Part of a small language model's weights: LayerNorm before each block.
Each number is 128 + 32 x the weight over its row's rms, rounded and kept within 0 to 255. Layers, rows and columns count from 0. The size above them is the row's rms in percent of the matrix's.

# layer 8 MLP down (transposed), 3072x768, rms 0.015, rows 2656-2682, columns 128-255
size [109 108 103 101  99 102 100  98 107 100  95 104  95 108 125  92  95  93  85 106  92  99 110 106  96  99  91]
[[100 174 116 133 112 140 119 199  96 159  87 119 128 111 165 136 148 131  71 192 125 130 139  31 156 115 152 138 115 142 140 115 112 139  96 159 184  95  99 148 182 172 124 142 119  83 195 139 143 188  78 114 151 178 136 160  90 111 109 128 109 142 145 173 164  96  67 142 186 138 129 153 188 136 105 103 121  69 155 111 125 114 145 172 155 124 161  61 101 116  92 134  92 141  95 134  84 127 194 117  81 127 152 141  92 141 108 157 159 145 102 115 185  98 128 124 126  56 174 108 118 118 140 135  79 120 121 148]
 [166  83 166  94  95 167 116  98  97 116 142 138 115 143 152 131 172  82 186 162 123 117 123 173 111 170 122 101  46 112 152 164  95 139  80  93  96 125 177  44 124 106 112  99 120 129  79 156 131 101 150 171  50  84 149 148 115  83 134 137  62 117 114 107 149 147 167 117  99 142 156 122 133 106  63 157 115 180 106 113 116 138 154 134  81 196  89  95 142 137 186  78 140 150 126 114 164 121 125 122 162 167 150 179 149  77 117 179 210  85 145 170  55 114 136 149 113 109 102 161  81  85 139 117  84  97 170 127]
 [121 131 134 147 182  77 181  78 148 203 121 110 120 161  99 126 176 183 132 158  83 128 119  42 103 127 102 157 133 160 122 103 169  94 125 134 100 120 110 123 149 184 153 118 148 163 127  71 118 109 124 128 152 126 135 171 142 130  97  81 103 184 175 104 135 136 143 100 112 121 149  95 180 117 170 142 177 101 119 188 132  77 110 144 151 156  99 127 123 100 135 108 139 101 124  75  54 128 169  93  88 103 131  73  76 145 116 125 116 113 126 125 109 131 132 127 150 140  62 101 103 159 102  98 165 123 110  95]
 [118 130 189 166 196 146  81 206 129 152 127  95  94  80 158 176 128  85 153 103  79  83 114 107 105  71 121 104 140  99  83 178 103 122  92 151 113 112 150 103 137 126 101 120 156 111 153 121 116 130  98 167 184 138  81  58  91 157 170 119 136 172 114 134 170  67 110 124 186 107 170 110 136 101 160  52  43 162 131 135 132 155 113 137 111 164  72 115  96 132 140  57 183  92 137 108 154 112 114  97 143 119 148 212 109 105 107 130 168  98  93 120 114 116 126 163 148 124  97 141 147 167 104 179 157 148 110 146]
 [154 144 138 142 161 166  80 118 143 103  97 105 124  84 115  68  98  73 101 126 112  93 188 132 110 165  81 121 159 122 123 129  96 160 167 106 105 147 201 133  50 105 129 149 137  73 153 135 193 147 167 114 136 140 144 183 111  88 115 141  96 133 136 197 179 149 161 106 106 231 165 196  82 111 134 108  81  99 155 128 101  44 120 141 168  83 138  91 160 120 110 148 156 151 125  52 115 133 163 132 128 170 103 149 118 156 108  99 122  98  67 151 101 165 102 174 184 167 169 150 110 106 152 143  81 108  44 148]
 [ 94 127  75 184  94 117 119 113  97  89 103  80  77  94  79 139 123  99  99 135 141 122  78 137 124 155 135 171 183 126 170 160 161  94 113 123 135  73  92 117 114 133 120 148  82 182  89 133 123 113 188 125 181 168 101  88 136 100 131  75 170 117 117 172 134 125  47  83 111 140 173 115 146 123 101 119 130  87 133 132  94 145 153 123 117 122 157 121 155 119 128 133 110 128 137  86 121 125  87 107 120 185 190  81 133 100  88 127  44 141 114 116 137 152 115 102 159 179 129 120 119 144 110  93  99 135  92  94]
 [167 126  98 147 136 150  98 128 160 144 136 129 123 135 112  79 110 133 117  77 162 129 118  88 103 143  74 128 136 141 116 149  69 141 124 116  92  89 144 158 119 166 119 109 114 119 153 151 108 164 159 150 157 133 156 105  90 111 121 167 141 165 178 104 141 121 105 107 189 103 180 104 112 143 102 150 146  52 119 112 101 147 150 156 160  54  99  67 140 136 112  78  71  91 121 145 123 155 161 112 152  88 127 161 125 147 112 180 137 149 120 110 139 118 113 130 155 203 118 112 100 150 137 113 125 165 112 177]
 [152  92  33 148 154 115 118  78  95 160 140 167  75 121 138 128 100 151 138 127 135 148 151 197 125 155 129 163 179  98 137 131 133 138  84 114  85 121  77 134 164  80 137 149 120 198 153 163 112 150 122 105  78 103 158 193 117  75 146 150 110 164 158 137 126  86 116 163 128  83  67  92 115 115 122  94 102 147  92 149 135 151 119 127 157  89 131 100 157  59  85 103 108 127  97 180 141 126  98 103 168 169 184  95 180 136  97 125  90  89  82 135  90 131  63 125  84  66 148 104 135 128  95 131 156 140 224 163]
 [131 138 143 134 134 112 131 123  74 136  28 139 116 116 117 126 196  67 107 157 119  79 123 151 122 205  97 142 115 138 142  69 102  90 133 106  98 111 146 110 141 178  85 125 118 148 115 123 130  69  48  88 127 127 138 122 117  85 184  69  83 187  77 142 105 147 188 199 152 150  61 126 125 123 102 116 122 134  73 158 196 174 113 159 120 179 139 122  74  86 146 118 107 169  96  95 140 136  77 215 124 151 142 175 114 180 177  96 145 140 119 153 188 139 149 166 199 115 112  94 118 124 147 140 130 125 141 129]
 [132 151 145 148 146  76  75 191  91 183  91  78  83 145  84 116 171  93 116 134 169 121 135 109 107  99  93 105 108  56  91  56 202 117 103 119 116 156 111 116 142 136 109 119  92 192 117 158  94 100 124 103 152 129 111 140  87 102 100 136 119 114 123 148 183  55 170 155 136 100  95  83 138 130  76 113  96 140 119 153 159 150 173 148 130 113 114 157 166  72 115 106 121 149 112 154 120 130 123 154 100 119 129  82 140 114 133 167 155 103 130 183 117 122  95 142 129  56 136 165 120 114 182 199 108 144 165 113]
 [178 107 149  93 144 111  95 114 119 187  66 127 127 121 144 133  95 167 117 211 131 186 131 143 134 174 133 131 127 138 122 141 166 169 166 117  83 160 119 168  87 139 132 158 165 132 146 107 122  96  79 131 116 119 126  95 149 144 145 118 175 143 127 147  75  89 135 174 155 103 120 164 165  56 147 121 156 120 113 125 146 137 104 120 108 134 163  94 109 169  81 139 126 139 142  74 178 155 113  55 177 130 109 130 149 184 130 104  93 139  50 112 169 193 119 177 142 161 130 152 135 134 157  77 137 131 147 132]
 [143 101 144 163 182  79 123 110 103 113  59 132 121 106 134 120 121 110 140  77 131 142 123 167 107 111 105 125 163 110  98 134 195 114  82 150 116  91 173 150 165 110 162  51 131 156  86 114 124  86  83 102 109 151 132 115 117 102 159  88 148 138 170 132 130 190 166 135 204 147 139 110 103 108 141 155 168 188 163 123 110 123 149 194 141  80  84 146  62 188 104  98 108 110  87 125 126 108  98 112 170 166 115 147 157  73 150 141 106 128  88 196 139 184  87 137 109 141 138 170 147 135 174 151 107  84 125 117]
 [163  79 150 134 169 168 127 128 121 121 117  92 144 125 141 107 104  94 136  74  67 169 152 128 127 151 116  37 193 151 135  57 143 185 114  99 158 131  62  99 138 128 123 112  89 115 193 119 133 105  87 184 172 152 102 201 113 143 172 237 105 157 196  46 137 143 142 128 114 120  73 181 123 117 163  94 110  62 109 148 120 107 111 165 133 111 103 123 130 178  97  93  98 163 106 103  97 160 156  58  84  83 106  87 152 138 159 110 131 134 183 170 158 136 102 105 118  57 175 115 120 117 122 158 105 144 100 118]
 [ 93  79 144  88 109  32 130 118 126 221 119  71  98 124  78 109  99 177  76 172 117 148  88  99  98  92 127 148 230 104 195 112  84 112 109 146 108 112 111 102 147 106 147 116 175 193 114 141 119 114  90  83 144 149 165 138  95  98  84 108 201 131 186 127 106 155 144  79 119 122 119 131  86 142 166  98 103  74 134 101 124 150 133 113 149  82  83 125 144  77 108 122 101 113 101  82 127 106  78 124  96 142  70 131 130 147 128 141 147 136  73 154 150 131 104 184 202 120 120 132  75 124 142 140  34 121  78  87]
 [126 128 153 137 110 138  96 176  63  57 139 153 142 189 122 101 145 156 109 106 125  90  71  77 103 117  92 136 107 121  92 162 121  75 130 144 178 185  50  90 157  34 140 154 114 123 118 130  63 122 109 107 131 151 164 167 131 157 126 148 133 204 139 148 148 148 137 127 186 120 117 190 176 129 122 101 172 165 160 132 141 170 108 102 164 131 161 176 106 191 143 175 133  81 129 122 116 107  56 114 128 110 148 168  84 178 134 139 119  99  52  49 130 114  78 153 139  64 137 149 107 113 106 121 111 160  99 126]
 [123 171 162 136 120  66 122 119 118 126 123 153 141 160  77 150 135 166 112 186  95 121 105 148 128 111  97 124 118 115 144  73 205  48 124  81 169 104 120  97  88 158 107 156 115 108 143 137 130 157  92 133 101 155 141 143 232 159  73 168 113 125 140  61 115 134 112 130 157 166  88 141  63 112 150  72 111 131 109 143 109 105 171 126 162 122  76 163 172 102 163 161 150 122 169 135  43 152 192 107  90 148 151  94 132 164 146 104 112 175 119  96 194 156 136 101 118 119 115 113 128 141  91 173 153  97 161 134]
 [ 91 142 208 134 110 198 116 125  76  72 100 140 149 110 148 125 154  67 139  98 152  98 128 152 131 149 146 125 161 159 126 106 102 126 123  92 142 143 166 118 124  44 165 156 127 138  98 164 150 131 101 133 140 146 138 148 129 125 101 114 111 152 142 138 102 148 111 141 106 182 183 187 152 211 100 101 122 122  78  89 126 183 131 132 157  87 162 148 121 100 127 188 129  97 130 176 104  63 105 161 211 101 182 137 163 129  95  87  85  52 110 170 127 160 115  88 130 137  87 110  92 161 113 149 103 164 129 116]
 [135  87 144 156 183  75 143  81  93 146  84 111  86 180  97 178 143  97  95 171 147 103 115 173  92 149 147 143  99 109 102 115 136 107 146  79 122 132 102  80 131 167 104 128 217 177  90 119 128  97  94 134 164 119  98 141 115 111 144 112 133 114 126 123 130 108  75  90  66 108 106 127 111 129  93 185  95 118  85 147 104  61 154  85 160 113 147  88 163  85 103 152  77 108  72 141 159 177  78 121 104  65 118 146 133 117 169  96 142  68 104 148 112 203 134  76 170 132  99 177 166  97 113  63 113 116 137 103]
 [ 59 131  91 198 121  86  98 145 111 141 165 134 132 172 155 111  72 140 146 147 135 164 173 135 147 142 119 127 127 159 138 142  98 100  99 103 114 146 146 124 145 135 130  78 120  71 146 150  64 109 110  86  84 121 155 132 143 177 109 144 118  80 104 183 136 119 103 134 124 165 185 143 156 123  85 143 116 173 154  92 156 124  98 186  92 191 117 113 108 114 127 165  59 136  49 162 155 103 105 111 143  98  75  86  75 110 125 166 160 121 141 127 131 121  99 114 117 163 113 105 169 133  94 109 114 105 133 119]
 [204 127  95  82 134  78 172 104 133 128 195 126 126 162 102 190 101 109 103 107 107 153 100 122 156 114 131 122 106 161 170 123 109 137 136 123 131  79 109 127 132 121 161 108 122 123 130 186 154 106 137  91  77 131 155 112 114 202 129 118 132 161 175 130 114 109 143 116  92 154  81 131 130 159 152 197 135 113 149  95 123 176  77 155  43 147  82 175 103  99 120  93  80 181 145 125 121 122 172 126  77 166 104 140  80 119 178 143 141 148 158 149 173  68 202 118 169 119 103 130 101 137 126 135 143 111 104  95]
 [163 121 104 106 111 160 125 148 153 150  95 124 173  89 131 155 110 181 114 114 117 118  92 104 155 104 170  98  97 165  91 167 107  84 122  93 140  86  97 136 115 158  68 117  98 123 160 151 127  52 105  97 165  74 112 148 144  76 146 149 131  77 136 135  64 112  88 130  74 118 144 130  78 166 114 133 155 135 100 181 119 116 147 124 178  81 108 129  85 132 132 177 115  93 116  62 134  90 153 126 126 121  94 107 156  97 123 140 163 132  93  72 127  71 109 113 123 140  62 163 138 113 136 121 100  90  98 174]
 [130 157 134 151 174 131  90  97  86 107  99 106 123 109 105 167 102 133 167 125 156 169 141 108 175 124  95 138 178  88 148 154  70 130 110 135 128 165 135 129 132  72 167  42 164  66 170 157 116 182 104 107 127 151 141 145 117  32  99 163 109  97 136 119 114 133  81  91  99 205 165 126 130 125 148  77 153  84  88  97 107  94 129 139 108 145 146  95  97  95  94 134 130 142 112 190 135 176 141 159 113 150 172 124 121 138 120 156 151  96  93 140  72 141 119  59 144  90 156 144 135 147 155  82 108 155 135 149]
 [152 120 110 173 109 181  62 146  90 148 150 117 132 126 103 103 112 150 107 178  88  71 123 135 155 154 125 156 133 177 108 125 176 135 130 111 101 175 124 122 108 122 117 119 128 183 147 180  71 112 150 143 141  87  78 104 160 120  82 187 102 200 182 137 119 165 129 153 143 152 147 115 124  94 131 112 162 138  99  86 171 111  99 163  56  90 107 121 111 122 145  82 150 100 113 168 123 111 130  47 118 158 113 126 159 158  65 115 144 156  82 106 108 120 133 162 166 143 103 153 155 139 102 111 170 119 142 138]
 [116  45 177 109 157 176 139 177 137  96 111  69  91 178 153 125 110 164 125  93 150 116 138  56  92 125  81 123 138 121 138 118 130 127 120 106 130 163 182 159 113 108 118  88 135 158 124 144 128 145 142 175  88 123 151 174 161 153 158 135  89  47 144 128 135  76 106 143 112 141 163  64 140 142 132 219 128 131  88 135 165 190 159  68 140  79 156  87 136  48  86 160 168 104 120 140 173  74 131  92 125 142 188 164  87 123 168 136 140 103 111 108 161 179 142 108 131 142 113 116 172 125 137  71 109 118 117 122]
 [102 140 100 145  74 101 160 122 133  94  53 103 111 131 105 180 174  89 150 120 167 118  52 117 132 132  53 121 117 134 100 135 112  73 141  52 148 145 157  91 162 149  92 132 166 112 114  98  74 131 134 144  99 148 132 141 137 131 142 105 149 170  94 136  90 148  79 103 154  91 118  88 127 152 177 134  87 167 110 116 120 128 196  83 192 162 146 133 141 181 103 170 143  66 128 112 118 130  78 172 131 127 127 127 138 184 129  98 150 141 130 175 138 175  94 101  98 121 154 114 124  92  86 138 123 159  73 158]
 [154 119 124 160 152  69 153 103 132 181  81  96  91 196 143 223 173  89  93 146 179 166 159 162 151 111  80 150 160  78 137 109 134 109 145  80  97 161 208  96 106 141 111 152 119 135 137 173 103 130 106 126  91 104 107 121  99 124 183  92 151 128 150  85 126 182  41 131  66 124 122  74 128  90 150 125  85  78 173 184 166 107 213 133 103 155 154 102  94 106  55 158 126 121 146 157 158 153 120 166 118 158 121 152 156  94 120 113  98 176 121 107 147 102  90  97 106 131 120 162 104 158 108 111 144 154 174  99]
 [186 128 143  54 177 181 149  90 152 105 165 134  87  97 155  86 136 109  53 137 148 163 125 116 137 181 149  89  75 175 145 141 141 114 122 123 143 148 177 185 108 114 181  35 171 131 106 182 186  83 154 106 133 134 108 157 122 129 130 115 127 114 111 155 207 124 150  88 134 152  91 164  95 120  64 110 163 105 133 103 163 203 111 133 155  96 129 129 137 142 140 149 136 130 108 152 132 187  82  85 150 112 188 114 178 129 135 148 160  90 191 179  84 129 103 108 117 174  96 147 114 128 116  92  66 114 139  97]]
# layer 8 MLP up, 3072x768, rms 0.0174, rows 2657-2683, columns 128-255
size [ 99 101 103  99 105 106 101 110 102 102 103  96 104 106  95  91  94  86 106  96 105 107 101  96 101  95 103]
[[ 93 103 126 133 156 111  64 144 100 136 131 120 120 149  90 159 131 113 196 135 140 119 184 108 134  93 161 181 129 156 120 135 119 117 127 135  78 112 133 161  39 169  77 106 175 106 139 165 149 123 111 161 116 108 152 108 153 119 171 156  83  99 158 164 115 164 134 127  95 140  93 108  84 109 115  82 122 130 117  73 130 150 128 131  91 153 145 128  97  79 123 169 117 162 135 112 206 113 115 167 171 127 116 129 104 167 167 176 136  75 130 171 169 122 163 114 137 115 140 171  78 112 133  76 146 165 201 100]
 [167 157  65 155 110 117  92 142 210 148 193 150 109 152 133  70  78  92 134 138 144 152  74  81  89 114 108 190 123  79 138 152 162 174 121 136  84 101 102 103  83 181 121 130 145 145 171 153  95 134 138 126 190  77 166 129 157  85 164 128 109 146 145 112 188 110 111 183  78  71 158  96 127 147 156 102 105 135 126 139 118 160 169 158 152 138  93 103 138 135 124  53 115 143 127 115  90 154  90 177 194 140 166 163 137  99 131 140 181 178 142  98 147 143  58 143 136 183 117 178 130 145 186  93 150 138  93 200]
 [122 109 166 109 116 105 168 143 106 123 195 144 103  35 139  74  98 100 156 116 158 161 140 133 178 151  93 184 132 168 185  98 209 103 170 112 179 138 136 128 112  85 131 101 128 198 115 133 136 102 136 163 142  59 133 109 136 163  96  82 108  72 163 141 163  76 102 155 143  74 109 143 181 117  95 179 176 111 131 125 188 207 139 117 166 126 109 173 105 169 148 127 127  94 152 156 102 165 104 111 117 137 189 121 115 133 173 143 117 199 145 124  72 135 137  88 147 150 114 178  98 146 134 144 123 102 124 141]
 [100 155 163 148 135 103 149 154 163 176 122 112 135 128 110  51 174  85 119 134 109 153 141 119 106  99 156 132 149 117 123 106 143 121 124 181  90 104 126 200 102  98 145 171 190 162 111 140  98 101  87  95 149  68 149 105 131 112 126 122 159 144 162 140 160 145 152 137 111 140  97 164 170 145  93 101 132 116  86  73 150 202  90 125  91 161 143 162 143  59 137 153  97 126 135 137  84 147 105 166 116  85  75 151 197 142 178 101 153  78 108  81 180  59 186 128 135 124 117 161 113 138 178  71 129 119  66 176]
 [104 144 125 164 134 171 155 209 132 116 140 147 152 111  83 209  68 120 127  81 140 120 160 122 104 137 153 149 189  76 128 197 127  90 146 186 154  90 161 141 179 114 177  99  95 114  96 142 143 108  98 164 154 130 208  74 126 172 141  88  92 131  62 102 112 208 118  75  78  80 127 143 124 146  68 159 178 132 142 126 154 154 133 148 178 198 140 125 149  68 107 167 145 138 141 169 134  73 147 163 115 175  72 133 114  93 171 136 140 126 100  79 198 165 113 143 147 113 105 130 196 178 100 132  98 142 124 167]
 [129 116 123 141 137 184 113 128 159 123 121 120 119 134 171 139 148 114 117 128 113 159 226 111 101 213  80 131 145 136 167 121 150 110 106  86 120  43 117 117 142 168 136 145 132 108 143 157 165 201 127 112 125 132 162  82 103 137 127 109 120 116 105 126 173 144 150 102 127 151 193 190  65 138 140  76 132  85 109  46 149 134 124 140 103 126 114 152  94 137 124 114 153 123  97 174 155 117 158 160  93 101 121 170 142 120 131 149 105 144 112 105 179 138 146 187 113 122 140 102 129 184 164 144  85  89 138 151]
 [165 124 165 110 113 126 147  95 103 128 111  97 164 151 165 123 111 160 120 147 113  93 143 151 154 113 174 138 163 136  98 142 119 148 162 122 148 151 141 123 119 115 154 145 199  96 114 169 143 105 127 139 129 153 131 102 127 182 103 136 127 166 120  80 173 140 139  90 134 155 137 166 178 206 163 123 136  62 122 128 182 117 162  81 130 118 136 138 169 169 133 123 151 120 146  82 111 159 101 117  79 151 159 161 131 120 166 121 136 104 127 106 152  89 167  78 123 153  65 163 166 215 102 136  71 116 135 216]
 [170 102 120 185 143 152 105 155 119 147 136 168 187 133 127 150 161 144 114 128 124 144 172  88 150 167  91 107 138 105 140 173 140 168  89 153 176  83 156 142 164  85 142  87 144 156 136  99 155 100 130 151 123 164 108 124 121 133 100 175 108  85 117 136 123  92 202  77 150 174 118 127 148 191 132  84 161 148  96 129 143 140 140 176 124  97  91 142 125 135 147 119 127  84 130 177 143  68 169 164 134 169 170 134  95 144 107 129 116 185 105 163 127 124 169  98 103  53  84 128 134 169 151  97  95 188 129 153]
 [128 114 162 181 139 104  79  95  93  93 127 155 125 141 115  84 154 183 127 148 130 116 123 161 154 122 127 209 188 149 122 128 144 126 172 114  98  80 113 171 176 136  79 117 181 146 118 125 129 167 113 140 164  94 113 119 180 117 164 147 165 141 109 118 128  69 191 131 139  85 165 102  79 125 155  94 148 150 119 124 157  60 132 168 115 110 131 153 162  69 130 161  61 113 201 102  71 106 143  80 120 168  79 154  59 150 120 159  72  53  91  93 162 134 145 118 150 106 153 152 167 159  98 168 110 125  68 146]
 [130 142 176 109  89 149 139 110 116 130 109 107  61  81  77 126 116 213 142  73 128 119 179  79 188 103 114 123 128 138 163 161  87 149 119 139  82 103 145 111 136 151 116  77 102 172 163 148 103 126  99 143 131 130 144 198 119 159 123 104  67  90 127 117 164 130 111 156 103  41  98 149 127 139 101  90 135 102  90 138 203 145  91 163 142 123  99 130 152 122 108 153 111 137 193  79 164  69 128 168 130 135 103 118 101 156 193 165 151 128 103 126 125 116 113 133 129 107  67 105 205 146 108 132 144 139  95 141]
 [131 129 134 116  92 168  95  97 104  90 159 121 101  70 144 134 122 161 120 173 133  47 164 126  92 123 114 118 134 151  99 138 146 171 139 153 109  92  60 147 122 150 149  86 145 140  99 152  39 126 108 148 132 145 191 119 128 192 155 168 123 134 142 161 128  88 105 111  99 168 103 125  70 155 117 165 121 158 105  95 141 156 123 149 122 133 148 116 146 126 163 128  84 123 127 215  99  23 153 173 190 159 205 111  73 141 158  98  81  63 137 138 115 175 128 123 152 108  97  85  94 109 193  54  97 131 159 170]
 [171 128  89 108 116  92 169 119 181 149  84 108  96 136 148 165 120 110  14 164  76 121 123 167  64 134  33 146 136 124 130 180  90  77 149 122 129 104 172 106  96 158  85 132 118 142 139 155 132 137 155  87  44 148  87 121 143 143 181 131 133 156 115   2 165 132  86 128 117  83 118  90 161 116 111  94 127 101  94 151 100 154 100 134  96 153  19 115 155 170 138 119 166 103 131 168 138 160 139 135 145 137 135 107 111 103 119 132 201 137  49 104 124 165 117 139 141 103 149 135 137  95  67 120 135 109  81  96]
 [131 144  60  95 160 129  90 127 176  92 117 144  92  74 122 129 119 155 104  98 110 108  94 125 160  88 129  94 148  73 111 113 161 127 123 148 154 130 164 123 122 156 185 125  95 154 158 124 129 121 163 122 118 118 155 116  77  74 125 108 125 146  92  94 176  81 144 151 175  90  69 139 111 172 134 173 100 218 102 104 117 138 115  86 164 119  46 104 117  86 138 118 138  69 181 141 107 121  84 133 141 117 159 145  92  95  91 150 198 151 173  90 150  96 147 135 178 154 165 115 127 113 151 107 147 119  98  99]
 [ 92  71 145 196  96 136  24 142 162 119 112 142 135 109 139 144 123 132 111 133  80  50 124 101 204 155 146 137  94 120 136 176 199 111  88 144 202 145 142  61 129 103 180  77 120 172 141  93  75 121 136  79 135 156 117 181 105 129  96 149 120 146 116 143 109 162 140 125 132 136 111 190 160 149  88 137 101 103  90  94 128 137  82 135 145 123  79  99 115 142 185 162 125  97 134 111  48  60 104  98 101  99 107 207  89 109 195 169  98  98  50 113 153 167 102  92 180 105 104  89  83 108 122 117 107 120  34 153]
 [199 108 124 163  81  82 103 129 143 122 128 110 134 121 163 180 172 101  95 135 160 140 151 131 110 151 144 155 179 129 127  73 182 208  88 109 159 119 173 188  93 129 160  69 140 117 155 113 155 123 161 159 170  99 145 150 136 139 135  97 134  98 179  58  93  99 133 116  38  81 129 127 119 136 132 126 102 105 123 103 102 148 142  91 110 137  86 136 124 135 103 127 134 126 171  97  77 124  99 107 118 115 142 173  95 137 171 102 184  96 133 145 127 137 149 179 140 147 169 108 149  96  98  75 142 191 145 141]
 [ 80 144 128 121 141 135 134 115 104 104 115 182  74 148  89 166  85 132 155  90  96 124  69 151 145 161  79 151 133 117 124 142 118 192 142 123 117 153 104 118 154 182 102 126 154 123 134 132 103 197 148 151  92 117 144 109 118 158 165 157  93 179 113  94 114 148  89 137 144 134 171 131  67 122 178 107 142 152 105 121 178 112  96 145  84 128 118 135  83  93 124  69 120 141 167 113 115 132 122 101  68 132  82  87  65 153 109 139 132 157 135  94  99 119 106 184 141 102 121 168 140  99 163 161 122  87  88 192]
 [ 68 108 101 132 166 115  84  90 163 123 106 173  96 120 154 139  95 143 146 139 168 105 118 149 103  86 175 127 187 125 154 136 158 106 109 125 132 178 114 110 204  64 106 122 154 137 119 137 164 147 114 138  80 147 118 122 117 107 102 140 143 130 129 100 153 133 142 116 177 170  65 115 158 118  82 157 114  96 124 102 126 151  98 122 170  60 150 104 150  16 153 130 102 118 152 139 136 167  95 125 151 151 123 120 141 132 141 146 112 122 108  89 123 168 156 126 158  89 109 174 162  92 132 154 100 115 116 214]
 [149  71 115 147 113 137 113 136 124 157 169 166 146 127 159 167 147 179 131 141  67 120 106 144  58 143 127  90 128 110  73 122 140  59 153 133 181 106 157 113 191 188 165 137 151 157 135  91 108 153 115 192 106  77 135 186 143 102 135  88 132 163 169 159 110 143 118 159  99 100 118  93  75 116  87 113 105 129  70 132 110  74 113 108 169  55 121 153 123 140 146 170 102 143 145 124 146 124 196  92  78 138 114 138 101  93 141 162 101 112  57 100 126 111 155 169 116  48 134 119 133 122 127 130 132 121 152 132]
 [157 109 111 107 160 134 110 123  53 104 161 133 182 121  66 140 120 140 178 137 125 130 138  84  83 109 141 143 160  79 125  60 166 118 179 183 142  91 118 158  74 114  70  40 149  93 116 136 113 133 152 113 151  88  90 138 126 130  71 143 123 132 112 130 105 150 118  82 105 150 118 163 138 162 104  73 169 160 138 128 108  77 157 126 137 155 119  90 131  83 112 149 108 121 118 115 115 194 109 131 138  99 148 180 122 168 167 226 134 129 179 106 113 125 139  75 149 157 201 139 107 171 194 112 107  84 160 133]
 [144 152  94  89 109 149  77 157 127 124 117 120 139 114 102 151 158 109 150  57 143 137 172 119 146 147 150 144 156 132 148 103 147 137  97 151 101 125 121 153 107 185 151 125 123 137 122 120 160 112  96 146 114 137 111 107 109 111 101 151 108 145 134 120 160 148 166 131 171 145 153 142 172 115  56  89  45 169 166 120  79 137 123 105 121 155 155 212  98 142 155 150 124 131  96 170 148 136 124 195 168 137  93 149 145 128 126  65 127 113 154  85 167 143 168 212 130 103  86 193 107 175 106 107 123 117 125 170]
 [206 141 116 106 173 116 108 135  69 141 161 114 130 107 118 107 136 145 102 122 109  86  46 148 142 151 191 202 145  98 152 124 171 137 160  94 169 111  60  80 145  90  86 121  68 118 154 150 144 120  68 164 186 165 118  66 130 169 134 104 125 179  80 160 130  44 167 128 153 148  86 146 138 173  96 179 181 107 161 166 175 147 123 153 134 168 186  91  70 202 121  99 136  93 118 111  88 128  88 134 136 131  96 173  59 143 170 123  97 163 103 102 123 156 156 142 105 182 116  86 123 153 115 174 157 130 117 148]
 [183 155 141 150  84 138 143 199 209 149 136 109  59 120  78 104  93 106 127 119 169 139 174 137 154  71 118 185 124 127 151 189 112 175 168 128 183 104 159  44 146 130 125 140 136  88 174 130 163 148 140 183  92 134 103  64 131 129 142 180  74 137 123 113 165  89 136  69 171 165 149 131 106 155 157 113 136 118 118 105 172 161  99 138 101 156 109 123 169  85 115 161 114  91  76  80 130  82  88  86  98 167  69 113  98 132 183 102  88 165  95 109  95 154 142  72 161 160 110  95 113 165 142 141  64 102 102 158]
 [127 124 103 131  89 119 157 221  99 114 142 128 156 119 167 185 127 161 128  97 118 103  67  69 120 154 117 132 114 210 152 170 100 105 140 127  82 159  92 162 217 114 171  76 110 138 143 136 140 125 103 111  97 150 151 177  90 102 140 165 131 165 128 138 141 186 145 129 129  95 183 161 164 144 123  73 196 121 118 108 148 132 111 132 126 135 129 101 133 147 110  86 150 152 134 111  72 154 128 151 162 137 123 164 144  61 147 129 136 106 187 128 131 122 103  88 192 150 116 118 149 141  75 141 115 133 110 128]
 [139 103 138 136 195 125 149 158 132  93 130 119  96 114 131 173 107  74  84 112 149 118 155  87 142 182 158 169 127 143 114  85  99 158 142 119  56 108  91 140  93 128 202 116 184 104 101 124  90 111 175 175 117 205 155 133 113 153 131 165  67 141  89 145  84 143 153  98 150 144 195 174 108  83 105 121 118 129 154 131  91 147  94 166 150  79 111 146  79 122 220 156  73 162 106 111 160 110 155 145 112 137 166 108 133 100 171 122 104  88  74 124 144 114 150  66 113 155  34  90  66 149  99 170 156 124  96 133]
 [161 125 141 143  95 119 152  81 171 155 150 118 142 112  86 189 130 125 140 151 107 127  84 108 153 166  53 118 206 165 160  91 224 159 160 148 138  79 133 117 168  83 186 119 115  97 128  82 115 146 141 126 141 141 124 129 129 106 123 131 111 128 169 148 167 114 129 188 133  94 116 163 155 196 174 135  62 125  83 110 148 142  96 167 157  38  71 104 158 172 162  55 112 137 174 101 176  78 120 210  97 116 133 150  90  75 147 180  83 180 119  86  67 137 170 113 151 160 126 103 103 173 206 111 176 154 141 129]
 [172 140  82 127 150 122 107 135 106 152 119  89 158 150 101 125 119  95 165  91 165 106 129 123 153 136 168 173 169 133 126 144 147  85 101 181 114 100  95 160 123 128 138 122 151 101 104 139  98 193 145 153 125 102 112 149 163 183 215 143  92 165  93 136 130 149 174 116 142 101 122 156 130 138  97  85  95 131 129 138 134 156 134 173  72 136 129 112 132 124 130 155  70  98 174 100  95 119 105  96 104  84 123 136 132 122 153 141 133 147 126 114  76 143 177 139 144 163  72  65 171 108 178  95 123 113 127 150]
 [ 95 135 108 167 107 111 169 121 143 139 155 189 111 107 117 134 109 134 176  96 130 150 150 131 126 134  94 139 163 182  80 167 130 147 210 153 115  84 182 206  99 115 124  90 156 148 102  78 133 192 128 131 140 117 155 101 185  88 164 125 126 142 184 108 113 115 207  93 169  96 110  93 105 132 120 114  94 130 129 162 146 120 131 147  64  61  38 160  99  88 155 131 128 143 122 134  54 128 113 147 164 147 120  73 157 113 128 142 150 185 161  76 148 128 142 123  89 145 135 133 168 156 142  95  83 128  91 152]]